Weights of a small transformer language model.
Size: width 320, MLP 1280 tanh GELU, vocabulary 8192, 17.6M parameters.
Architecture: LayerNorm before each block, learned positions, biases.
Training: a variant of SOAP for these matrices, 546M tokens, 4164 steps.
Each number is 128 + 24 x the weight over its row's rms, rounded and kept within 0 to 255. Layers, rows and columns count from 0. The size above them is the row's rms in percent of the matrix's.

# layer 7 MLP up, 1280x320, rms 0.101, rows 988-1009, columns 160-319
size [ 91  99  94  92 103  97 105 108  96 104  95  99 100  93 105  99  95 102 102  99 108  99]
[[122 171 158 112 149 112 157 124 155 122 155  83 127  93 156 100  62 150 122 172 134 104 124 112 150 139 150 110 126 121 157 132 124 109 122  90  99 137 133 102 115 107 132 158  96 122 136 144 143 151 141 167 147 113 150 137 134  75 140 122 102 130 122 152 136 163 113 154 122 155 107 147 113 143 143 141  96 123 103 119 153 113 107 146 162 157 101 118 166 138  83 123 133 130 116 118 115  63 119 120 106 112 157 119  93 170 166  91 148 127 138 123 153 141 155 122 112 108 113 110 146 112 123 123  94 118 139  88 145 144 145  86 138 103 113  81 118  96 155 143 175 130 135 114 150 150 112 137 129 121 135 122 125 130 133 191 115 160 149 145]
 [104 132 121 128 116 146 123 161  94 135 144 144  80 165 130 124  84  95  88 148 121 137 120 124 163 155 146 125 100 133 136 161 148 137 105 102 125  98 136 175 132 127  95 176 139 186 134 105 165 104 160 137  84 121  83 131 134 105 132 163 126 135 140 118 104 129 100 119 124 125 156 133 144 171 120 113 138 125  85 161 141 104 147  96 144 107 126 142 125 150 149 157 118 140 125 127 156 109  94  98 108  86 120 150 118 150 178 153 129 158  76 123 186 139 134 118 119 114 179 103 142 127  91 137 164  84 201  96 114 127 159 125 107  75 172 148 180 108 122 154 135 117 110 147 151 127  92 142 154 105 151 134 150 132 124 140 129 127 125 146]
 [177 107 128 123 153 159 129 130 115  96 176 128 112 143 129 108 139 110 178 140 124 111 125 117 113 124 149 126 118 125 128 120 112 109  85 130 147 109 100 128 168 126 156 146 136 107 126 132  99  95 154 141 135 165 134  81 135 130 144 141 133 160 115 133 154  91 159 106 117 160  91 148  84 123 110 129 136  93  81  78  94 114 142 127 158 161 109 159 151 159 129 150 143 136 140 107 151 140 125 101 179 105 123 123  98 180 130 146 126 102 108 109 127  98  98 122 146 118 146  85 126 131 133 121 189 173  99 138 104 155 111 137 100 130 186 128 156 197 139 130 149 147 158 153 117 178  92  88  93 139 187 117 145 162 124 147 142 158 144 144]
 [138 123 163 133  69 121 152 130 151 172 147 114 136 195 134 186 149 149 112 136 151 131 112 118  94 152 134 151 101 113 118 139  79 118 128 123 127 153 128 195 138 114 124 125 108 137 133 109 136 133  88 148 123 151  56 124 126  88 144 158 132 154 116  91  97 126 139 123 115 119 110 145 128 132 121 163 149 158 120 121 124 158 121 124 117 143 144 127 104 136 109 114 138 125 149 125  83 137 121 121 104  93 124 154 147 101 159  98 137  86 106  99 157 134 112 117  68 119  74 150  73  81  99 133 152 108 135 134 140 146 131  90 145 132 138  90 119 124 121 134 131 129 143  96 101 165 149 129  52 101 136 123 145 124 168 162 112 124 136 106]
 [113 131  96 168 162 152 146 133 134 137 160 161 112 117 138  51 171 114 142 145 120 121 155 131  89 113  90 111 132 139 157 160  97 136 142 137 103 141 123 154 117 166 180 152 130 111 132  75 153 140 124 107 146  92 137 113  66  78 162 126 157 130  89 137 145 102 110 120 176 158 143  99 155 147 114 139 111 125 134 134 138 153 124  99 147 104 123 112 105  94 112 146 127 159 139 108 114  99 146  92 124 128 169 178 156 162 100 153 123 176 100  78 156 146 142 142 119 148 129 163 106 152 157 134 125 180 148 150 145 128 126 148 113 139 126 121 146  82  86 146 116 127 140 116 158 112 101 121 151  99 121 117 148 105 119 124 121 151 143 135]
 [150 139 182  82 130  88 106 155 119 118 125 110 149 124 170 142 141 156 135 103 143 122 123 103 164 110 142 103  86 126 110 137 132 171  70 166 124 138  91 131 154 101 104 118 109 102 112 116 129  65 160 140  70 157 140 129 119 140 131 141 130  96 150 179 187 158 137  93 112 126  94 116 182 144 177 133 155 136 151 160 143 130 146 150 145 153 102 117 128 109 145 136 121 116 137 148 164 132  91 111 110 156 121  95 120 109 144 138 118 138 104 123 100 134 164 166 139  92 133 116 102 128 118 170 155 130 130 124  80 140 112  99 152 113 105 140  91 147 110 141 113  94 158 138  96 164  97 195 104 120 144 103 140 126 108 104 112 113  98 128]
 [108 150 152 171 156 109 116 139 101 136 149 161  87 100 106 172  89 133  71 139 120 107 107 126  68 128 126 101  50 140 138 125 125 120 102 114 119 129 108  70 145 148 104  93 163  91 152 139 150 108  90  93 126  78 135 118 153 172 165 116 137 164 171 126 110  92  91 175 123 137 156 119 139 161  89 128 134 130  89 140 121  93 177 153 138 139 111 109 116 130 112  97 167 118 141 136 117 149 161 116 109 128 133 158 120  69 135 149 143  97 133 162 141 176 101 115 154 128 150 139 171 110 169 139 127 103 156 155  96 124 131 131 128 105 110 105 103 119 107 142 112 128 134 150  84 131 147  95  87 158 103 107  76 111 114 108 139 114 145 123]
 [108  69 112 134 165 152 145 126  90 188 135 142  85 111 125 115 139 112 167 149 110 102 139 152 133 152 103 143 118 118  86 133 134 103 107 108 116 142 122 110 175 144 132 120 125 108 147 182 106 171 103 164 116 117  87 100 122 148 129 110 144 128  97 106 109  77 115 121 143 122 151 138 176  88  93 138 139  96 100 142  81 118 133 148 133 122 129 127 112 108 110 108  98 141 124 151  97 110 125 137 120 100 126 126 136 101 160 159 154 136 140 170 123 142 120 147 125 133 144 135 137 165 171 150 112 125 151 137 135 107 148 138 144 147 158 129 127 170  98 160 120 105 128  43  95 131 143 125 134 158 106 152 135 118 135 122 117 120 114 107]
 [136 145 136 112 108  74 149 163 111 131 125 147 100 162 162 110  98 102  97 178 104 111 148 163 122 133 110 137 138  80 150 157 125  81 118 106 133 139 169 159 119 116 117  92 145 123 124 114 122 112 124 100 126  85 180 117 120 138  95 112 135 121  96 135 151 183 168 120 126 120 121 137 141  80 141 135 186 125 130 102 132 147 155 155 177 151 113 136 154 100 152 175  98 140  78 194 123 147 107 152 130 131 109 132 171  96 159 124  82 166 104 145 104 149 115 138 146  99 137 172 106 124 136 118  95 153 140 156 106 128 141 175 131 142  86 100 138 143 140 126 126 168  87 116 126 119 148 139 112 148 139 174 164 130 117 109 135 115 115 144]
 [157 126 103  78 112 155 110 121 154 124 157 149 128 117 144 116 119 150 130 153 139 133 105 135 136  96 126  92 127 127  76 128  98  93 129 107 127 120 130 149 137 148 182 142 171 159 127 137 164  99 130 115 135 121 144 136 112 106 124 129 141 117 145 129 118 188 150 134 122 153 100 115 124  95 133 170 141 109 130 131 120 132  68 122 190 131 148 154 102  81 176 121 128  99 136 147 117 154 105 196 154 124 143 116 123 115 140 103 128 177 130  41 148 121 127 139  98 180 138 122  89 148 154  97  96 143 121 136 128 117 150 137 132 145 122 136 158 102 137 138 111 144 105  83 121 155 137 122  95 110  96 150 158 113 136 145 149 127  98 163]
 [ 84  92 131 153 149  91 107  93 150 138 144 139 118 139  97 125 121 108 150 138 136 106 112 151 119 127 131 126 106 153 129 138 137 177 135 159 100 137 110 138 147 160 159 129 105 115 112 149 159  94 101 108 134 141 106 145 153  96 137 126  93 111 119 176 149 163 135 103 124 165 146 111 157 107 102 100 146 103 157 143 172 181 119 129 141 173  93 112 120 114 114 119 154 105 135 143  82 105 155 118 171 107 134 120 129 115 156 158 171 190 125 131 156 104 131 122 130 142 165 143 176  61 129 172  98 103 166 136 121 162 142 123 108 108 113 120  92 137  73  80 146 105 121  91 158 146 159 158 110 104 106 133 150 122 137 144 128 136 102 148]
 [150 148 160 155 103 130 143 115  95 112  99 121  97 137 184 113 130 124 109 120 145 101 116 111  91  82 106 122 147 151 108 128 120 139 137 109 128  82  91 122 142 149 115 131 121 146 160  63 131 140  87 147 131 174  98 198 102 113 137 149 184 129 132  82 134 134 148 121 132 113 110 140 177  98 125 134 172 154 187 113  93 188 145 125 148 165 126 127 132 122 142 133 120 106 120  99 115 136  77 161 141 123 136  82 134 171 106 182 129 124 118 153 180 118 134 156 103 141 117 114 154 135 126 142 104 156  91 146 129 180 129 131 145 141  79 165 142 133 151 119 124 167 154  97 143 149 132 151  94 105 138 132 113 156 108 139  98 143 101 125]
 [138 129 143 130 121 167  64 146  89 106 141 133 130  89 116 155 125 134 149 133 129  95 172 203 129  85 135 120 127 111 158 149 122 124 118 140 156 106  83 108 108 134 139 156 142 141 153 107  86 186 144 128 130 139 106 168 172 113 147 113  95 115 161 151 110 151 122 157 149 107  72 150 156 179 119 164 156  87 189 144 102 121 154 100 129 116 115 149 132 135 108  89  77 125 164 131 175 183 132 110  91 139 175 141 131 116 131  98 190 142 133 111 128 151 127 146 138 122 116 147 170 112 143  91 159 133 126 124 109 117 121 115 113  98 129 129 104 141  92 150 117 120 110 121 116 122 102 173  98 122  85 143  92 110 139 121 134 143 102 125]
 [ 93 112 142 116 153 115 146 151 160  79 105 129 124 118 125 109 143 176 106 113 147 132 134 119 126 112 174 185 120 185  86 133  93 191 107 128 125 155 106 123 122 129 139 113 113 104 147  89 111  81 113 125 157 155 117 133 142 139 119 109 142 108 128 134 119 128 112 169 140 137  96 117 152 163  97 151 127 107 142 153 114 142  82  88 167 104 114 133 108 139 119 114 118 124 165 101 108 147 145 134 108 119 138 163 102  91 145 121 132 142 142 147 126 158  94 121 168 105 115 146 127 146 129 110 138 144 120 140 121 101 124 154 101  84 115 106 160 123 115 127 116 112 117 154 126 134 157 124 103 147 128 145 143 107 135 113 100 112 156 116]
 [101 130  98 137 152 120 107 104 123 150 119 165 122 134 128 164 151 127 118 166 140 105 147  80 104 135 110 130 145 118 109 112  83 113 131 134 145 111 101 105 107 141 166 139 124 133 102 109 127 134 112 153 170 117 142 119 133 134 136 140 145 162 118 117  64  89 123 105  87 127 105 115 111 149 100 123 132 131 129 118 123 105 178 135 152 152 171 158 125 120 142 125 117 155 128 110 125 110 133 129 134  83 143 145  98 100 142 128 150 131 152 160 132 111 120 138 127 143 116 143 134 147  90  82 101  69 138  73 118 131 145 121 118 144  92  99 141 120 112 115 122 163 153 108 118 107 105 157 153 171 181 156 141 154 159  86 100 154 124 145]
 [131 110 123 156 128 135 124 102 161 125 134 122  79 131 143 100 167 152  91 122 119 156 136 142 102 121 134 114 105 126 109 162 125 135 145 101 132  97 146 151 116 134 139 224 149 118 126 119 146 169 115 116 172 143 124 114 168 104 125 119 177 132 111 154 146 159 125 145 127 140 102 144 105 154 137 116 128  90 106 152 141 149 132 132 190 130 129 148 122 139 136 141 162 125  99 116 101 105 116 103 144 130 118 159 119 110 164 126 132 127 127 135 119 106 156 135 170 119 158 126 110 131 135 117 174 140 150 151 126 108 124  93 123 137 169 121 101 136 205 124  91 127 113 161 154 148 104 139 122 134 151 142 137 123 158 163 133 161 154 141]
 [114  98  95 175 120 122 132 139 109 136 140 165 133 149 115 102  99 103 144 139  75 142 155 135 121 108 127 148  86 163  88 131 151  97 156  96  92  96  82 111 132 106 139 145 126 109 107 129 165  69 109 139 132 173 147 123 151 122 127 129 137 177 181 153 116 117 119 161 117 161 125 121 148 126 154 105 154 109 154 127 173 169 163 141 124  94 128 112  73 132 135 126 113 142 147 116  86 135 110 123 116 121 108 149 117 141 104 162 112 112  69 150 136 108 130  50  91 128 112 133 105 107 177 149 169 129 123 127 128 122 123 119 118 122 131 142 119 141 126 139 140 128  99  91  76 130 123 165 114 147 133 129 159 115 130 112 144 104 141 100]
 [138 138 162 116 140 133 103 108 131 127 116 167 122 127  96 147 128 191 134 130  98 135 127  95  94 125 164 161 161 118 106 118 116 142 148 126 142 135 129  74  90 144 148 139 115 135 174 114 153 130 112 133 152 105 124 125 110 129 115 119 152 113 120 107 115 114 153 110 124 144 113 114 140 125 113 136 124 163 120 141 182 170 126 126 121 146 101 137 140 169 102 121 121 108 126 136 123  99 131  76 100  98 106  99 139 136 129 161 138 117  87 143  81 156 134 118 125 120 118 150 111 144 133  99 103 105 167 118 142  98 111 140 114 147  95 138 133  99 170  76 162 162 107 122 112 102 139 126 123 115 162 120 105 110 110 167 119 146  99 139]
 [134 158 132 153 168 137 150 128 112 162 127 159 112 133  85 135 139 119 123 106 118 115 142 190 116  85 131 148 129 108 151 105  85  99 109 122 128  90 187 112 148 145 104  75 166 113 132  74  82 126 143 155 181 155  92 114 132 128 115 128 134 143 145 126 106 144 141 118 111 144 154 123 141 154 129 156 129  84 124 131 121 138 102  86 147 133 117 140 119 164 134 125 109 126 123 167 122 129 115 113  80  84 117  95 145 119 124 135 114 127  64 152 188 144 131 124 105  77 157 111 134 158 109 162 107  99 147  82 136 115 126 107 133 135 171 136 107 122 123 120 161 163 147  81 149 123 148  98 146 111 110 111 111 173 129 151 147 117 108 119]
 [133 134 104 143 162  89 147 119  81 101 149 107 125 117 106 124 134  90 137 139 129  69 143 132  90 121 142 124 125 107 139 145  96 115 148 150  88  89 121 148 166 128 100  99 116 129  95 137 154 154  64 131 189 108 123 147 132 139 142 144 127 119 149 109 129 126 145 111 143 172 119 165 152  94  90 149 159 150 145 130 166 122 107 142 130  81 131 122 153 149 110  85 108 103 123 137 139 144 114 122  88 170 121  99 148 118 103  95 127 117  98 149 172 117 119 151 133 103 129 143 148 118 134 115 119 126 116 147 179 103 117 125 187 129 136 154 137 124  88 125 100 113 157 108 137 152 148 165 140 128 104 124 147 136 177  94 148 143 114 141]
 [ 80 168 125 118 109 146 137 117 132 159 136 126 127 157 144 129 132 162 134 162  98 112 162 164  92 125 186 122 129 137 176 145 142 150 102 126 122 129 146 121 129  89 168 107  90 134 146 106 109 154 109 133  98 139 107 162  95 155 160 117 157 119 116 142 193 118 128 110 154 104 111 116 149 104 114 124 155 120 139 120 156 157 166 120 119 134 110 167 128 149 119 135 114 161 140 112 148 130 162 146 151 130 138 133 122 128 117 102 152  96 153 166 115 125 153 108 171 120 145 128 145  95 184 149 173 116 116 156 128 150 126 166 121 127  84 131 126 154 125  94 141 154 148 137 138 126 116  99 116 117  92 112 139 146 112  90 108  91  76 101]
 [107  98 107 124 103 102 138 108 113 139 132 152 135  73 136 142 122 113 158 112 126 122 102 145 109 113  72 124 109 166 107 110 119 142 159 127 124 137 137 131 169 123 117 144  98  73 128 150 131 132 121 101  99  86 108 150 145 127 111 127 143 123 132 139 109 105 200  61 116 100 112 110 113 117 122 163  92 143 117 115 103  93 135 153 136 133 143 124  64  89 119 144  90  98 143  95 129  97 150 114 123 136 125 104  77 111 142 118 157  83 122 136 140 122 151 102 150 119 140 138 169 137 121 145  90 131 142 105 146 138 135 133 142 139  99 131 113 133  91 139 114 116 110 130 117 152 112 129 118 145 146 130 144  85 104  92 151 134 123 127]]
# layer 7 MLP down (transposed), 1280x320, rms 0.106, rows 988-1008, columns 160-319
size [ 98  94  97  96 103  97 108 103  95 109  91 104  96  84 108  95 101  97  95  95 109]
[[163 126 141 165 126 112  88 145  72  99 117 121 106 132 105 160  52 154 174 129 125 135 169 118 143 101 128 138 139 116 132 153 127  89 131 169 150  95 103 160 136 140 104 161 133  88 144 139 125 139 131 120 131  99 113  81 102 121 115 131 161 117  91 126 102 116 135 135 129 114 131 137 163 113 154 131 111 134 153 122 105 117 138 122 119 127  84 150 143 124 147 108 157 105 119 119 130 135 121 151 135 158 160 133 111 144 135 156  97 132 110 135  99 108 164 105 132 116 134 154 118 129 169 129 136 121 138 164 122 113 184 138 130 118 163 105 130 148 113 154  97 130 112 160 166 148 138 155 151 102 142 127 151 101 145 120 157 126 174 103]
 [ 96 129 105 164 140 133  99 113 124 112 136 125  92 110 137  89  89 148 147  99 158 115 129 163 126 153 143 135 140 175 158 114 120 150 154 117 138 115 103 137 116 102 117 130 111 153 126 117 123 139 147 118 140 131 123 109 120 139 137 140 123 106 149 140 113 148 154 118 171 117 116 110  22 133 111 133 115 131 158 155 134 177 157 176 136 174 112 104 131 119 152 135 157 124 160 132 133 133 130 125 151  94 172 152 124 118 140 160 130 146 102 121 110 107  96 142 126 140 127 106 158 125 101 102 150 100 121 152 132 115 137 156 149 172 131 121 104 132 173 119 193 127 119  85 158 141 112 118 127 117 126 149  85 156 111 168 130  79 153 144]
 [142 120 153 137 122 125 111 175 112 109 107 170  74 153  71 144 105 186 139 126 128 130 120 113 148 121 102 157 118 107 130 155 104 151 120 135 148 132 152 145 154 157 107 153 130 125  98 146 122  95 103 118 108 154 121 151 144 100  92 160 100 150 147 109 153  85 149  91 138 110 127  93 146 150 115 126 178 152 114 136 115 132 108 102  86 123 120 114 146 144 184 108  91 115 144 117 137 127 147  81 123 125 151 175  97  61 172 138 118 114 160 136 167 122 113 109 109 112 155 137 130 157 125 113  77 114 147 150 122 129 125 125 113 160 119 101  96 101 130 124 132 142 147 110 164 192 142 155  88  78 112 175 145 146 125 134 116 101 103 106]
 [152 106 111 156 133 128 126  76 138 138  81 131 110 104  84 131 123 123 150 181 122 112 149  92 145 122 140 164 127 134 143 164 112 118 131 115 159 108 125 135 141 160 135 125 117 133 113 103 163  99 173 128 168 119 156  94 125 122 105 159 158  85 135 162 117  58 105 155 138 109 111 126 134 146 138  95  97 129 132 139 101 155  93 133 118 123 124 100 144 107 116 115 125 194 110 120 124 153 131 167 117  83 145 128 113 103 110 133 148  93 132  73 147 137 154 157 130 111  95 154 145 125 154 137 148 131 150 165 179 155 110 109 128 112 138 134 141 134 154 142 114 165 128 102 140 126 146 110 121 110 148 103 135 128 117 113 140  89 118 101]
 [170 130 160 160 123 168  89 118 114 110 111 112 139 106 133 142 117 192 129  83 140 129 124 137 103 130 180 126 122 152 141 129 127 104 150 142 124 122 153 154 144 120 121  91  96 103 113 143 125 141 143 121 122 133  82 104 143 100 146 120 132 169 150 129 160 118 141 169 132  82 128 111 157 160 163  91 158 152 126 127 151  97 137 146  98 160 149 143 116 142 129  90 139 134  63 168 113 105 119  79 132 101 132 128  59 109 100 114 162 157 150 118 159 105 129 150 103 140 127 138 132 132 162 106  83 110 160 113 132 170  84 131 140  95 149  91 111 157 151  98 106 121 123  87  86 162 156 106 118 135  87 117 112  98 136  80 125 140 125  78]
 [135 163 110 189  90 133 164  95 136 119 123 109 144 120 190 109 132  96 124  89 129 110 107 156 115 130  99 131 131  88 173 127 156 125 101 134 148 175 153 139 104 148 143 145 113 138 136 147 131 127 144 150 156 122 121 134 140 136 158 123 129 109 124 105 100 137 155 118 109 109 177 109 174 137 134 157 131 134 150 116 142 113 128 128 151 152 135 134  91 151 148 121 129 166  81 138  80 140 165 125 168 106 175 118 147 179 140 137 140 157 132  61 152 105 104 112 112 180 104 132 133 116 111 122  96 129 130 108 110 101 123 114 132 139 177 121 133 127 118  84 156 116 101 110 121 121 164 155 103 122 145 126 160  77 138 169 110 123 136 108]
 [115 147 166 124 111 136 125 126  99 165  97 139 153 167 106 140 124  98 137 149 114 155 126 141 134 120  76  69 131 159 186 151  94 146 136 164 124 125 143 139 143 104 120 133 110 124 141 182 160 132 149 121 115 109 146 137 153 141 167 118  65 139  92 126 147 116 138 181 146 109 149 106  96 132 138 128 182 125 152 125 133 165 134 156  97 117 149 145 146  80 125 106 128 138 141 104 131 126 110 140 141 129  65 144 115 167 121 182 143 118 143 124 129 128 125  92 129  96 124 132 150 157  93 139 130 150 121 164 160 135 152 114 121 134 142 120  79 142 108 161 116 100 145  95 162  81 152 156 112 152 111 124  88 157 109 154 116 140 120 106]
 [131 172 114 112 147 150 137 111 161 109 101 113 151 102 168 127 118 128 120 167 138 126 107 166 165 137  96 106 144 148 112 146  80 135 152 157 101 110 104 159 119 164 138 133 118 137 110  59 120 127 108 110 124 122 125 129 137  86 172 163  85 149 122 131 146 149  87 139 118  95 110 100  78 119 138 140 155 144 145 117 130 118 149 155 104 127 158 102 114 123 127 118 142 171 131  92 112 147  89 151 119 154 137 169 104 208 132 104 113 118 115 140 161 135 152 130  97 122 100 115 133 152 122 132 114 129 143 169 163  96  97 126 108  97 105 146 167  87 136 140 121 119 164 156 138 137 167 132 133 176 115 120 149 161  94 132 143 122 138 134]
 [155 117 101 128 140 153 114 156 161 140 160 112 101 123 119 105 161 159 114 148  91 137 118 120 100 119 102 119 139 147 104 126 150 166 143 119 171 129 119 116 149 124 148 147 160  80 123 136 102 176 125 143 104  74 105 125 133 134 124 169 162 132 145 126 160 104 125 125 111 146  88  92  81  96 117  60  87 184 140 148  45 112 121 169 130 101 151 130 154  75 130 118 147 143 133 151 148 132 182 177 131 130 108 132 103 150 112 139 131 184 139 111 177 136 121 177 151 107 133 115 113 134 110 115  98 114 119 158 119 134 126 119 109 108 131 108 138 138 139 127 137 136 120 141 170 109  92 123 137 123 112 155 136 155 144 107 113 141 113 136]
 [127 144 108 121 105 165 137  84 156 117 124 121 106 145 128 118 172 148 117 155 145 162 110 110 110 110 101 108 137 154 147 109 140 153  59 142 120  93  97 112 114 133 130 116 137  97 151 138 130  98 123 111 101  94 172 124 119 134 102 147  91 170 108 118  70 132 167 139 150  94 149 105 135 146  99  93 133 128 148 193 165 115 110 109 126 117 172 147 122 113 164 131 159 133 155 154 146 119  67 101  98 172 117 126 123 128 168 127 108 119 126 115 119 139 132 114 115 159 107 131 127 153 130 110 134 116 132 115  91 100 124 145 104 164 146 105 116 169 133 152 111 155 148 145  97 156 112 128 106 104 115 181 102 134 107 127 134 164 138 152]
 [133 157 105 136 124 130 138 135 115 123 122  67 131 191 167 126  79 123 158 126 108 172 138 100 164 140 108 100 133 104 147 117 126 119  99 137 159 102 158 132 157 117 102 193 129 143 154 132 154 137 169 133 108 116 168 127 122 123 164 136 159  92 121 144 147 130 109 129 111 124 160 119 144 120 133 135 116 158 151 118 127 108 128  92 137 148 107 152 159 144 157 151 143 130 103 117 148 166 124 143 116 151  95 155 145 144 135  82  99  97 110 137 120 134 137 127 179 147  98  95 109 109 147 139 129 149 104 138 108 116 117 114 145 105 143 109 184 160 221 136  89 117 112 139 134 130 106  94 138 121 123 131  76 157 103 118  97 143 156 158]
 [150 151 137 108 158 131 104 144 144 121 114 140 140 121  81 130 153 140 127 141 103 141 100 100 150 123 103 135 136 111 155 100  88 112 129 183  82 101 124  69 191 130 112 134 144  70 138 117 101  80 148 133 125 113 156 107 110 110 145 121 118 119 138  97 143 147 134 149 133 164 140 156 159 162 111 129 154 127 121 111 144 148 139 102 147 156 129 164 112 118 137 150 124 145 105 103 103 119 111 118 107 134 159 118 101 118 103 151 145 139  84 139 128 117 141 127 104 121 124 157 158 118 152 120 128 139 110 130  91  84 115 164 111 167 160 139 115 104 169 174 124 122  96 103 153 106 165 125 145 135 142  99 146 148 135 156 170  77  92 154]
 [ 61 144 141 114 108 127 127 132 144 142 130 154 129 108 126 124 128 149 126 167 136 176 132 141 139  68 115 105 132 111 124  91 158  92 136 124 128 117 139 116  60  97 146 123 148 145  61 150 135 100 133 139 142 138 129 130 112 139 110 162 111 124 106 139 164 130 155 112 129 159 106 139 155 107 140 152  99 132 118 129 141 144 134 110 129 142 152 148 177 113 114 126 156 114 127 112 139 141 150 124 167 161  84 161 104 125 173 130 110 147 137 121 131 109 162 166 118 120 166 136 154 107 117 106 138 125  92 147 172 126 126 154 125 136 107 126 140 147 171  91 119 172  85 116 157 113 130 167 147 122  93 153 116 147 152 139 122 134 134 159]
 [131 125 108 121 144 136 145  87 110 147 162 108 125 135 152 159 136 124 113 117 105 128 141 177 132  99  93  91 128 116 164 127 108  73 152 112 105 110 168 122 145 133  95 146 118 171 146 107 147 130 111 136 112  82 160  76 109 165 118 135 115  84 126  79 133 119  71 112  94 119 144 125 116 149 112 151  89  95 169 114 123 148 117 178 114 133 163 102 141 146 152 152 106 131 126 122 110 107 131  91 169 135 151 129 137 111 124  97 152 170 152 159 135 122 148 143 119 132 138 122 119 143 128 120 138 129  96 139 135 132 122 128 105 100  97 144 119 199 104 145 139 130 138 122 108 137 142 154  77 137  91  96 111 135 114 143 176 114 192 145]
 [108 166 141  91 125 104 128 130 136  88 123 125 119 133  94 120 107 146 165 156  93 119 123 163 109  95 123 105 113 130 121  70 154 145 115  91 149 114  91 169 117 131 108 116 151 108  77 131 122 127 123  79 114 179 116 109 129 183 138 139 154 123 117 158 135 124 188 138 125 151 130 165 111 137 136 155 121 125 104 131 122 144 120  82 116 113 119 105 140 106 159 103 128 131 137 130 157  99 147 160  94 149 128 120  82 122 141 143 101 100 190 122 139 150 136 146  82 115 144 132 144 165 152 116 177 143 137 138 109 133 165 156 122 120 109 159 104 171 135 156 143  90 145  81 115 123 147 141 132 146 157 165 131 119 131  91 137 104 141 184]
 [115 137 123 105  96 125 167  99  93  58  86 110 122 147 148 152  99 142 132 124 132 112 166 161 147  77 121 194 124 108 145 125 137 130 120 143 122 134 153 125 111 129 135  76 114 136 139  97 126  99 167 131 133 109 103 109 143 140 138 131 132 161 175 181 132 108 123  71 127 111 131 125 144  59  90 119 121 183  99 132 172 155 106 109 109 162 151 114 143 170 102 107 153  70 143  90 137 163 112 132 127 132 122 140 118  81 140 113 112 109 153 101 146 114 111 122 155 120 116  95  93 108  94 103 120 136 166  91 126 156 146 131 111 138 127 122 164 124 109 120 157 105 141 138 164 161 116  78 118  91 141 113 128 124 110 171 132 148 123 144]
 [149 157 197 114 137 167 144 116 154 153 164 106 147 127 156 144 146 170 112 130 138  99 113 124 103 130 139 172 141 137 120 134 118 163 120  97 106 120 146 137 137  73 133 162 100 135 137 131  95 109 150  85 116 103 147 147 140 132 185 150 123 133 122 116 137 121 139 135 137 176 157 120 139  96 125 121 153 132 128 153  91  68  84  69 141 131 106 120 138 135 125 102 100 157 128 135  99 129 144 133 100 128 109 104 131 148 125 129 177 166 155 149 125 145 132 165 141 114 105 105 156 141 104  86  89 147 120 165 123 115 133  98 161 106 111  99 152 145 119  98 144 122 115 160 155 133 124 106  87 102 143 134  85 132 186 123 121 149 152 116]
 [154 102 183 113 113 133 127 109 124 171 132  99 149  83  82 139 137 129 183 164 119  96 126 136 132 105 152  92 126  98 156 135 133 156 145 123 190 128 153  93 104 182 123 116 117 113 106 144 113 109 141 120 132 117 133 110 177 136 118 126 158 132 128 134  92 149 121 147 116 133 146 122 125 105 119 132 129 101 113 165 174 127 157 106 158 131 123 128 140 107 119 180 133 154 125 142 170 153 136  94 173  87 100  95 126 163  88 104 121 132 113 115  83 107 122 139 128 131 113  90 192  97 153 119 146 110  78 146 105 108 122 126 161 155 147 143 148 119  99 149 108 126 131 127 161 107 187 176 110 138 139 126 163 153 172 126 121 130 137 147]
 [161 131 171 115 133  99 109 156 138 142 140 130 120 149 119 120 158 141 108 127 107 142  82 153 160 107 138 146  84 168 168  95 146 139 141 141 118 146  94 122 138  92 150 176 128 175 105 139 113 112  88 179 103 113 144 124 178 101 186 138 127 168 109 174 121 122 109 110 112 127 124 142  99 152 113  79 157 150 131 106 146 146 103 161 122 116 146 126 109 118 104  78 102 138 100 146 139  91 121 137 149 139 103 148 113 140 141 135 101  99 161  90 103 106 158 110 141 116 137 124 127 105 171 103 155 111  86 130 124  99 103 155 121 117 116 106 184 142 107  94 152 102 115 139  88 140  74 106 138 113 119 126 130 141 144 122 123 178 129 127]
 [143 151 179 106 104 135 104  87 113 139 141 146 133 132 110  95 109 130 123 146 148 134  92 132 146 147 151 152 133 150 124 142 115 128 154  87 120 108 124 104 118  89 148 101 142 169 138  55  98 145 149 127 119 116 155 136 140 126  81 155  91 158  93 124 119 133 107 115 143 171  85 127  56 122 131  89 106 150 131 143 146 104 106 179  94 154 129  93 132 117 113 180 148 153 149  81 108  99 159 117 141  87  77 115 174 118 113 118 152 113 151  77 161 106 122 121  83 146 150 154 174 106  96 177 145 171  92 112 128 157 137 168 163 107  91 112 110 108 172 164 158 121 109 179 117 129 119 136 154  92 157  97 144 169  98 130 115 103 102 127]
 [107 194 144 133 106  85 132 172 148 104 122 145 132 146 151 120 145 128 151  81 140 121  81 158 160 138 167 120  80 143 145 101 138 125 103 164 149 152 134 111 134 131 131 142  93 161 174 151 124 101 120 115 107 126 142 131 122 101 149 117 113 129 175 140 120 175 128 130 118  86 117 153 178 104 114 112 156 131 173 156 140  75 120 122 169 109 134 156 148 108 124  84 173 137 114 129 114 124 101 106 108 155 132 127 108 129 113 135  98 133 130 161 117 103 153 122 123 135 105 132 136 104  93  95 124 193 121 131 105 139 136 115 149 145 141 134 141 104 113 102 138 116 103 135 113  97 148 189 111 126 143 157 106 150 108 106 107 154 116  99]]